config.toml
n_layer = 15
d_model = 128
n_head = 3
n_kv_head = 3
head_dim = 64
d_mlp = 512
vocab_size = 4096
activation = "gelu"
norm = "layernorm"
norm_place = "pre"
norm_eps = 1e-05
positions = "learned"
qk_norm = false
attn_scale = 0.125
bias = "none"
tie_embeddings = false
parallel_block = false
init = "normal"
init_std_qkv = 0.0442
init_std_o = 0.00808
init_std_up = 0.0442
init_std_down = 0.00808
init_out_by_depth = true
optimizer = "soap_variant"
lr = 0.0032
lr_mult_o = 1.46
lr_mult_up = 1.27
beta1 = 0.95
beta2 = 0.99
lr_head = 0.00884
grad_clip = 0.5
warmup_steps = 200
schedule = "wsd"
decay_fraction = 0.621
decay_shape = "linear"
final_lr_fraction = 0.0
batch_tokens = 32768
seq_len = 1024
doc_mask = false
train_tokens = 86620000
steps = 2644
dataset = "wikipedia_en"
Each number is 128 + 24 x the weight over its row's rms, rounded and kept within 0 to 255. Layers, rows and columns count from 0. Numbers have three digits each. The size before them is the row's rms in percent of the matrix's.

# k: layer 10 attention key, 192x128, rms 0.0836, rows 10-20, columns 0-127
# q: layer 10 attention query, 192x128, rms 0.0842, rows 11-20, columns 0-127
k10 098:099152134183115133116148097130137142131133146114161119134093166111140061126138114126108131134119113091128139152123131118136117136118146096114123119153085094144048104123135107139111143172117089192137160150159132124100173106111133149143133119146120143107139141133104116129091128155094101114128158147120140160121083137101152133124165125137166141125138153088121119106145196098085129128117
q11 086:129123110124118175128147071109101125137131144116123099185094146093109133141125125152119119123156138161124074156120146110151150128126166130113164132132122137127167133117151177168122134155111095155153100118131147151108146111131105157109136142089138059184109139127114129157143154120143115161149132107167107122160147149107133117132108140140111118090117149106107141116050158167126147106125
k11 090:131109159135110123144122116136124153108126133140183118113123141129155109108161091100124148101158114088184142127146109111114110122145152114146174067129099105096096082111174133144143146144110086162129090161123140077117148139131126162144151174129136076118114092134111145129149115108125151130152138141166130124103093127152108130127133145137075091095124180121116118097137145160129150140146
q12 085:120121132100177091104116152112118092130142179127141118117138129161127165136143121143108125130151123092173141146117099141127119119130151141127110121143133118108092117143109124121130137107143158111153091150166158145126104108107160124116074092180138163171138143139167141083156056140126162151061154117115106151095128128114155087155113130143172132147141124135100134130169118117142121156108
k12 090:156123110110176088108142105081142106115116147136095122126106112154128166103136142144107129101140107110088100126088142099127109107136122121114127138171159121125174123139109111139151128120136165149163112094145135135158125163158093098119129136107117099179120158176120118106135127154149156156096124090128136132080183138124127155151163113119103170104130131159144095137117108137173083150166
q13 097:119121110167133113162112101140098121090161100129123134149170114139115182117133112117173125119111140133129149126193068130089150115049125112148126105098100095162088118147104136105135156135151141084160105142104113101160096130151155137147131119135124091135107110105152136144100126163161144140140173158120130135114155136126113130166124124118117094162102119122137149148159119108096106117120
k13 108:123141107123126108125167127097115187080149129129109138156136153137112126161091150132122140136147144155101125151133134126111117118098143108124100117095122094167111140098130129104139098122141104188123167108189123142138139130114136133157115097147123101163112167125139137109044130198113112118127173113146131151102118148114099124143188155119127161152093116111137094139120134113098129125147
q14 105:159141115068130164133144100114138152111131116112116090184109133154145141129139111130114108149183124133124106159095140113144204127146161150120110132126089150119160123116106116126114138134159099146159124086140155144117116091082135107125097122116104106105141117128106097136146171117119075146134088122136124141143136146127162108150101167109149147136138160092134163101103141086169165148129
k14 103:140118131113141145137135128116150136143110127123143114127112077121141143126143101129129149104179127131165121124149134140134153104162098156147113110116096168081118078139153145143163122068169112098136066126115103095137116143158128124130093139149104056137092085147130168157178160079112159156162142135149122104129138126115094121128097130105094105128121119141117146122121098110135132119165
q15 091:094136134136142103132126161157094132105121101143148103133150122114104082083132142108088140157086109118141145115152107105104122099155100108143142131121161085163142163123168149147102113073117155121123098131125149090161158166133127122102165122117153116194135113125087140107148123138104141126150134174129090107166121123110100190125120123130140114159141123159135109112145134180107128155108
k15 098:101143121111165154154103128143137088088173086132123116083156119133119099107122160128125131097103113110126163082151133112109110095130066115128122158114164122151137165076150151102127120139111166126075148125108123110125158154153172134121156170092153153075127141126132130105087111156105143111126096157137122123111108091122131135076158126136118132138110156120104154118126147140117107148150
q16 095:144103136078143100144133150114101117133150188160116067113137136133136156107140160121095139156113130127177109106098104135096146105139148108126176127125140144174117118141138111096143110096170140119122124113145133107122118164108176137151096049130109138174145075121126093105161126104153109152128151148111120143162135126116118114105118114137139079152138113135100120088140118138148121137103
k16 095:158106120063129105152117157111137136095139120136104156131119091089132185077115167122145119064123124128129136110113144115148131115131082122121113134121176146129167145101158158116145110142116150121144099143106129135136151176162125125122167141063097093135142113114152138104102135130143182137135117131149126091113170111144091134132126131116084110141120140150127109149124104123151082145166
q17 102:112120091136133118156102131123109126085123082143148162146149119133134104190173182102122137145116176106132122128124107123092148090135106109150111110098120081141161155140107113133129194143127150114104132125123111148098129152084122123127121102099145112166155126126128144120092141136141129156135168121097128120116144105153112135154114097181123127136090129132165096074105141163111083153120
k17 109:138103086122117118148109110128130143077151135108144142132158106159114095148121175145134147087117161143113097075124071146156163116137118135116109126120179104132153178117111166151161153120138150109088139122122134126134132130104123124116102122130201116128133142099125152096099138136167172136149144127150120126110135081179122124145104103131106106139122113171152146145114091161155137145093
q18 104:146149112112139163144150120138117131123183097103147091176113116142121137086107092141146108107162153130128160168165137152125182120132106123108132150116115117160122090148140166122127140124150113140170092117117171144174138126105140129119154137115121076169107140159105136154140146133133079155153146159139110139119155132108083108118151174138126121137120156128158151081108112072105133109101
k18 107:125131156122142146134127141120126147094178086130138096110121129130142091115125103128140158117155141137137153149182110114090114149161138126135124098104123113143086094101176140106103132126136073159094111128166109079163129146133138186120126152103088122132132094175110122119097153138100159125137135161127104126127070141093098111115164147115108156122107136110142120077099129116084152136123
q19 095:105134132144111099093115142130137149117087089147124135091133124071096095106112099158136134127085132141054112110154122113165120140128116122119116137129170130097141146137145113173112122127057128110107095113122117094136154122151140139108176155136144170118085106111110145136139121124117158093135098116149124102122129127154128171136128090128114157130149086152148147162126165188114147137136
k19 095:129140136176130146124117132156128081164123098146141131100160137134120071121114115115102103160087113122132130118124108159112140116095156126121112154149112123147116165147087105151121116158088092164119143111134118160080117115130158123154117145174160163071119145119124126164131135106100080110110131124111149148147077124098163173081130141118158119126101129097121152143152168127114150104090
q20 115:080133089136113126119130135070119166116155108127136110139075139130115122174115172116130106115165181141119143146129149150110131102151151159152115128105134163121091146154101133118142180131122092090150129127147136125136131098124103118129110092146106136083134140139119123143089161137147096134116165102109122116082098130153123123162137182140133114122156201128100117095135168124099146115129
k20 115:128141148089122140078098096128154146145149106099145152187068118146118132158144140144133112121159135128107145138115109150099167119134161152128120119128161142134114092160127122145123144146120124079137151103139120121173144114153115105113137098145126090125158109155103141123125191103174117205115165105146116145112112138151106127147135147093102122140134098157138166120125108147129153071141